config.toml
vocab_size = 8192
norm_eps = 1e-05
init = "uniform"
init_out_by_depth = true
beta2 = 0.95
lr_head = 0.00933
decay_shape = "linear"
Each number is 500 + 25 x the weight over its row's rms, rounded and kept within 0 to 999. Layers, rows and columns count from 0. Numbers have three digits each. The size before them is the row's rms in percent of the matrix's.

# layer 7 attention key, 512x256, rms 0.243, rows 100-199, columns 192-255
088:469454489494469510512488481503528489491494473534530560554485502540525515538498503509490494515504503490506506480552508486485496468492517477491513498487519508509448504491509531462501491544523496
086:479476543535475525509523477517520456457485520499489465521493517471500501529574463468467511497541490510489464489460504514529480486480493499457498531475496521529489520495487474474508511526504530
081:486500496513539528518503442516506522522499484495481495461485500568483508480512505522466490470506509507529465485486537482481525490558539480495501500506532496514506480541488472543524465490486489
087:525507490502501513523504524504520510512515512503491497497496523455451499475541495536497492509432473517482528486476479540509530490500512474523475499532541548504450495462487486522522516451508487
079:513439501524519494513539523475502489473469541490460507517481489507476489538524461488487563525495494520519476479517520508511496510508493480522469472472484512458440528493472482489471507519516537
088:475526521506520428517507505524487520482497479510491497505528466468480503528479498536478500503461509476480488511480486491519501504489443496490473477479521506510523488517462461488481480484514558
092:545517529495454494538490532509485461461521492480501525531505527512517496486489485519521470489528447515518463469495531527494536483491523472516526484518552511499469491510505472507511497563525464
082:463532468505509507487512478455519462498485531517509496498492517512510504478484469513476534457532479501533511525473469492465509440485489495557507503516522503530531514493471510459455510504506538
104:525494452485514483502495452501475505520500505472496474484514506493459489474512481494501485522506521497489521512501510499521474485468459474469529564470480490543507512531454480482443503449491471
099:461507503549484512505530506509512528514457495515521478504477498518448482511529479530547513526516468509539494501543469535505512513519512541530512488503508502524541526472521485512476534495490500
106:506536501511440511493467501496505509497482504520512489490506496472521477495504502504482522473517458484487507515468526484488483501476497446479487494514499546530488482445516517496528481493512496
090:495481485475490539533487489474497479476498530482515491514491494453517524506535482486505485488546527498530496525502494550483463464510452484521516529541479551500522557524482488495474546522496485
105:490474504526510457508531476524493470503485505483476489514477500504470522546510533543531535515507500480480541486445478482498507541522468484451418508475496502504559489519533505496496499458486529
109:512498521492498508485487511526504497455458520473503487535507505482477517462481553510540515490516468514506476486465516546560507496481516516515512506438548476528505514462506477467454514473544514
109:473504518517472493550478497495449462538475488476492512486488539490503510516465524470513520456482446514479521469510536458452528519481469503497509488480510507479515487542505492520536508522470561
103:517548503507516498487524488482535499460521528528481464548513517486523544533505494513475451510531554503472560491533456522507488500493515463518524505494443514467492495545490501510496505545535459
105:518524473524495481501474484497456451488502478523503502506471515513489532510507485523502532473516522530525517512494512517515477465482483482514508507526478506495454529498491507466489484517498545
112:515452503460488501492468511516496487486496500510463484477551503451537453522455482509480520517497438482494464447514479482530473528503512554536498529533518504514491543457532500490534485493491501
110:489458511533478484521483554493509509543491493514468511515509470475516488498530499518527436481517525474517505549482500511457501509532521516487471533449506522503475497529503529483478496474494529
111:490503479521501496503516513527483502505472445493444514492468520516492468496478530472516481491488528546443521512508523490508552526466512482494461534498537448487493539517513523490505507484457445
110:474527515528489498453525484492529521508450499460530523478470501522508475519520478522520509501537522453462473472523520500514449518494514490534479535436520476534530499514489544547506481467459458
108:493518467465502501477514501521501523456508521538520459478509493502478505473536506527471479480496483479544514523478488493504498497550485526470482534494497535526486472454505476530493492455495489
105:507513507511459509472483450481543474483503504512525454499487532508473476519542513501502481478464475476523472512464467485486485502537516525482475500462527488488518485515474479513472479483496510
114:490503514465573512515499492466517516529509484490537509559489510507509556534513502498528488452489515488516553520506538487506515510463553544514523519496513490521500502502521520462483507525529512
097:501524475493468523487504510547487486499510504533516537498535480529518545489523556497505501504524490472455489501471507523469477534485457486535515511526508509486497513507460515510488520512451528
102:518516475477506521488491517466535471490515480499525489488490477524520479496484469500488513515509518460468502508504487472516467470535512550504484539494514518491486458467471551506551472500520508
099:491515518461485481530509508511469481510523489539483449506513502523516479523461501520506484502536473508495518495506511468526517495504547507470486482508531550513508462496541499486542481515557475
110:502522517511495458467485507492503488494500537477455496462580532446483520490496492508470461507510449488519502531507518498486478481493483523479504520505482525516502509507505530479499540511493501
039:502492482507464477498498470492466474480493488506455498565464511534533455523484537501524509506476488522484486482537537432506539504532438506451476489498498451515476494526554532450517527501503488
033:500531493462516489466499503540532489455518525498510505464495521511480521485516472490521501515508485500516526527499498556535484510487484505536515519491526551472539522448483497531467498515505512
031:495536510497514528514468463493513442479480453505514481503501519508518525522512510489502508509488528497519455482550480517518511458440497522539533504465496449486489477455532474522517526524475529
035:494535527515505504497463485483491452461460470491468484499489518466508479489514497479498502513500525492493503458512478529553513454435553504501477510557534498511512505490529514496503502527464518
038:493511505494487550519494488479505471512461455502505491484505497512570528486547515511495491506480507459468489439475522479514523483490506465513530468492493449526462489503454475463543500534480498
038:499533474511508434472485525507491539499509565516469493499495502500480488518444510527505501513505483531546477566521483514469466499495473536487505524506502528496526493550523555526472513468512497
037:508503505484529468493516525508496546512534510495479480497503560506469466523480496514533511506519525528497491552485505532484470498488517489484514531470487537504535504492511541505491532478515522
045:503492512489472527495478484486503469488486456505520523522470486496526490486532504477514488495501499464461543459516518471538530511503516464487495481509501467505506491501467459472521500513477519
043:517470538507476491485517492510502503472540453463555529544480518489499481516501536481523469510502496517530532505514507537528571480503516499500499539518489507496536475527515505501509471485476531
042:483471536522474510485515488512508488493513482434562538520484490478517506494510515488517466478486517526525523504494522497529581501487511494518512523509508510474524459518495489493514462528474523
051:518477479518500489504505476468490456497476476491477521527517491513527504506524496483473544528490482477484518484480504516521522534484488481499513455516471512509486513485475452469538557500490522
051:525514482513509459486514480489484476519492495519498471545494494502537457523504513516489547525512482523482512475529479551539514507497486486461496496514481543509474520540504479488551525509530483
053:489452523528494534487520483493515482472513499434517519487512485471510516484492522496498483509507507515477534507480530504534581530492544507527488531531513536490527506510479497508513501487503508
072:514515496482466503504481478474491484483506451524508572509532488535528488505519486475490486467494460496496525510516496470506558519476478520489519455512502457503500473478505483483501509530485511
055:509521540491487454543484496469487519472510488537496474526472488540519486470470507534514516475532453528524486540549496500481513490498500517468496504491519535482499537538583505536491473555538473
087:489492508522521522471499479489521472501451494477523504487495496513515532506504568504506482496514457498435516483503511513504508519504497499529516507517505543461524472474476471515547527506503536
085:527526502482495475559476490520497494529494505575469489497520458551517511479508514498478514520548504484476516503505479457492462524530485510504511450466481500480528478499515467492559518555563499
140:531495475537548530495538499520526479465519555508458499500498542506508507441499442470463531530489500476470527496503508492500498517512515479500505509476489522503534501504470502481537535540504474
169:530479530434475486504480489481545477523497507505500498542509518459553546510495487459468517523536497521510544511520470473485494482513490453539499481480480529486503487549509485468491471528558520
184:438531491519515459482549520477546468450495458539513503512489528478499549463534530511462526500495524516481440492457505535514510485535521467497503506517490496491446539519461519503496472481497538
164:476505508521495487480506521530520511504495442488459504490459523530492501487491540525561485491511490549465540487535469533508533533471501517494489485567525508457516472543545479507492502487500478
190:463488534518459533513518529525488552531514528493502512539505477533505522528481483498513468477449497501528515505504524516471507551504473529518518523524508540466492492497540505501536498496472515
192:508462511517523470534496502487506489498496494511492507489515545518490482490506555534488442513460507519489544484531479497457515487501511491512501492517498473508475477525498559494520481524494550
186:505447510452485499508494484523489508528455508479468468467493541503504489443453516488473551512476487525523512460520510505519501499485533503492508494491500456489481470513476467483503517525496475
197:485479481496510452492509453464471492513506507532534556475521474505522504498460466498505526460534443510505512496526493446493508521509487532466505506520474536485532548528497515461485544554492534
184:466492525488496478483497465511531469472471534486482455511476530493510520520538485483479519473502478491522524490455484493465524467483526533511498523508508484465489473494533511513474562499529513
181:459502477481505452500489526543489560490511509475498576516492464534528485514458492493525471480484475530482520514505491517507506488533506489534472472493524453521534508522493521500451499511476462
174:503442551467519512527537534490477492508496495477496522529524483544465481495498492514498499464507521522530491537534502535551462519491486506538529477506469495475476509496504438479489458557517493
187:508492520450492532449525489524516497511522481502502462500541488504512491470468514491484510533464515493479501516459512474488520471488533493478485508533524479470489498513465538470581498473446497
174:531508512502485544517512530532478485514499483482515492489481505492515553523535523500521491481500531502493513499534573510502508495459521459535499510473492500510531499569469525467481482542463495
192:475516487498500467514524501509513509511463508502442512504504511488497528458488476518509503496499498482493517505425464535480497540486453472501461460511491538487509489560479479484509485489468479
186:526456466539498510486482493530492451526507533483494490517537491503525477499485441488466521490532506519502511468494497489522531482504498505509479446537498535491501488495447523488483499511543560
031:508505488479530488504492478506542517456506510507543495515499530526468528496537514449521501512537517504512509523486501509503490509470485478493552519487508491491513504492531479498518524491475526
026:506489503512465521483525532497497540530491555486484541470533480448453507474464477495503492493480467488487507520471469524478476516510524532525466487495472565519520521504455478494482445512524507
027:488515498507489474464501495538520533462490553466501520481505520471440517466491481448514473510543508520497497532516497508517434506490485532515498514484489546499566512492505518515442463500503513
043:489485508526509472476508504531477526485551537492514532489482510491463479496460505496490508476511502516572522510495483531515484523523515541531468525498507561505545504506514532517490477484539473
042:490494532538492480501479475523469486479537481496568521508502521521493476527495524473515508491495518516551509454495507501537502473482523525511469509488509507490515481530535547490511502523503520
041:491504460466497546511497520458522496535482519523450506484504492506516526466502479531484494481513493452465499478495504465460476503520480465518509489490518467536471487484468457499520528485503483
042:507500451518471514501495500470484491524481505527466522495520503535514512514506483508490523496506451481447460477484526471458470506500469493482514443500477463529473488474447465478524484488518500
044:510504528547508464495506493535494503478505497457528478524526506476497489521481539498494509532522541546545486498505488561483512472487500526494473519511516540465529504523538531536493458499523523
049:509529512514516452501500511537501539506518483516480463510534508519461482523473492506499528525512527542521461512519492539491455462490472520480486503486474536506539501471518535529496477491521490
046:535516521515509485493535489544518531488532476498522491532486536492491477533481505506522497536531498544524474515527529550489491482508492502469474545488493535483545505524540549539485482504506505
050:455517521545535486516486521507476545531470549472505426503502496475488469485457512504507497503496571504520472516523479529516465437502520520490500519453535508475487491524506521500486460523546502
066:492526523518542497515480520507489513541464524525488408507496526499483510494472518530525519513490529509503443483509495527495448460507505509490495508433517519491476500515507515527499467500559472
058:531530488484482432526496469533517467492526473542505476524505512531517487493476485482473553517545462513529477480546506510489467479527459522446475486475478516497485524527529513514481514541541440
051:482485493487532507483534473518513528461467527455527524527492470488506485483498498543498488492490489515507532513504492542484517526498516471532498544569526534470526495484530481519466536489485533
076:538525478426497497511481485538536480504501483551510448475447513502496490501505515536491505509499490515531501461501504521484414505509482476501497530509525493483473510487562517518462508509509462
086:486476516544551474514506485548515478473486572494487493498494500520494549475493476492469522475548513461466496516500493511440473497538513505512490523442503542497528518458443466516486489535508480
115:471496511502498506498466507535443517499496528484466541520534515478497456528541477507520457498482511510508526491522521522496504451473437499507513522518485472506464476453473480504467510504497497
147:528477499540504544479489528487505505483497539492511527509531482519520537517477527534515467500497469499488480490547478510489471478525445482483523476519488526459527507520454460510521536506528539
169:481513508524551470560508484504496464516513464495479515495508550503517492547527509528518503503496510474502545556520504504496527531487479510466482529479482475561504535490457505480461496492440537
168:492507512497500464473521521483517480488503521481538543531507499477477519443489506539518501463538514515490500520485521526511459493499503476512519536464504490557512507454478477511490496490500490
181:445467500486498462505522526486500529493510474483512489479486468474463479486496505522500481491536501457551480507509505489486511495520480520511444484465472475495455468508513487501562512502507527
172:508485533558480468545520519484512482513488520493456529492522519465521486480545503474513483475464451484482501453511495464477469528535503469469473490505497494533467483510495542480568470497485501
174:486495544479487527486502525514497505550491507468466484499496534445523489505539497493498501511484518486506464516513524531521509489501550509533514509486511533516532446469497546489471497466532542
187:518519502498547508569520525437501508443519476523495510541469468521484477519516463508523474484490527491467517469534495524530524508502533492473492526505483479522516500485522475503527504481522435
178:505502511494525452481532493528514464449535498519495448512536521484482500487522511469522509488478474500532549487476497523507512493479506519494508533487521489525542514460493469465532491493539534
189:465454505482538478535498515467477510513492482513531468510497492499492492484508514465494450470513519475461468526514516450476533512487515458508466497508509512445467490499503487507483488514440538
178:481473540446513507518480494458472492501490495497523510526479516531506479506483497489553532514464512510467492451503501454533529504474507493515486536518507512495522478487514476504531540564527493
179:516490512567539528544494536485496549497458487487537503512508524460461496451489510518484480486521507469540478507524520494491545473465469538498502500509528457482488507534513481531473508504491536
181:519486497489520508553540521498491500509532526546513474517459489536483553475527526478543528547499467513549526528479489473466505457544465498470495497486526509505513530455484515464510500440477544
182:519482533513513528502470484476467452481513513492515514523503469499467513497481501507512550503481441511531474517501537529506508504488499530497482480455470476522522514479513495501498482488524494
195:504485486499510476540443494467465476530542454490475513528469506548492514457490503514516535510524528483481540536477479515493482520486528499465538468544514510498471482525521503498518560519512506
190:507521490536515499479496515515504506495504501502488524470499545490508513529490463457485519501480510524493512495474524509464491549459495470502461518559449495474440528474488497484524493471514502
067:474494459500467535489496499523517534474429506500551503512487510505479503483470460492512497502528533490500557484473490520520478525497484478479484516529458529505521531500529524507505519478533520
063:521501502507512544462497490511496488486445513498503473496492472477517462514517506512521510506481542482492503508459506475490522500497516497491468534479523466482510421493465482508474519504452506
068:508516485490495506504496500468541479530537495498531520501558524482510487495480501556503534551504476490513507461535497507465478447506506550493543526487509518549544441523515489467512466475511459
069:527514552561515486509486456506495503547524533513478470468480454480508491538523517457511490493474513494448493521525509497465510493496503510474528511450505505499506431525484495499485513493509499
059:502474482494488561501509521493500482491504524483538510536501511490526517487518470525484507506497448477515503453500495526475468511461487523514517518525507499556522503471515484505489479494511501
060:530466548566543523482550479516514486542472518528521484473530461493521479500545504493506513513474532511486484515468500502492495543495510514487490553468517510506490472505461489508523507503482510
065:456507490471462513527480519470515510463469475486500515513461518492508509464470476470495496544519497532517511521515461511521491466517477459499496434541514476517492553473564515504464482486518492
059:479498511478480532531535498488503525523454470488484531509504483536472524505495492490500484554520464468488477467485518499480463531473507516508536497503494467518467504471492490503529538485484514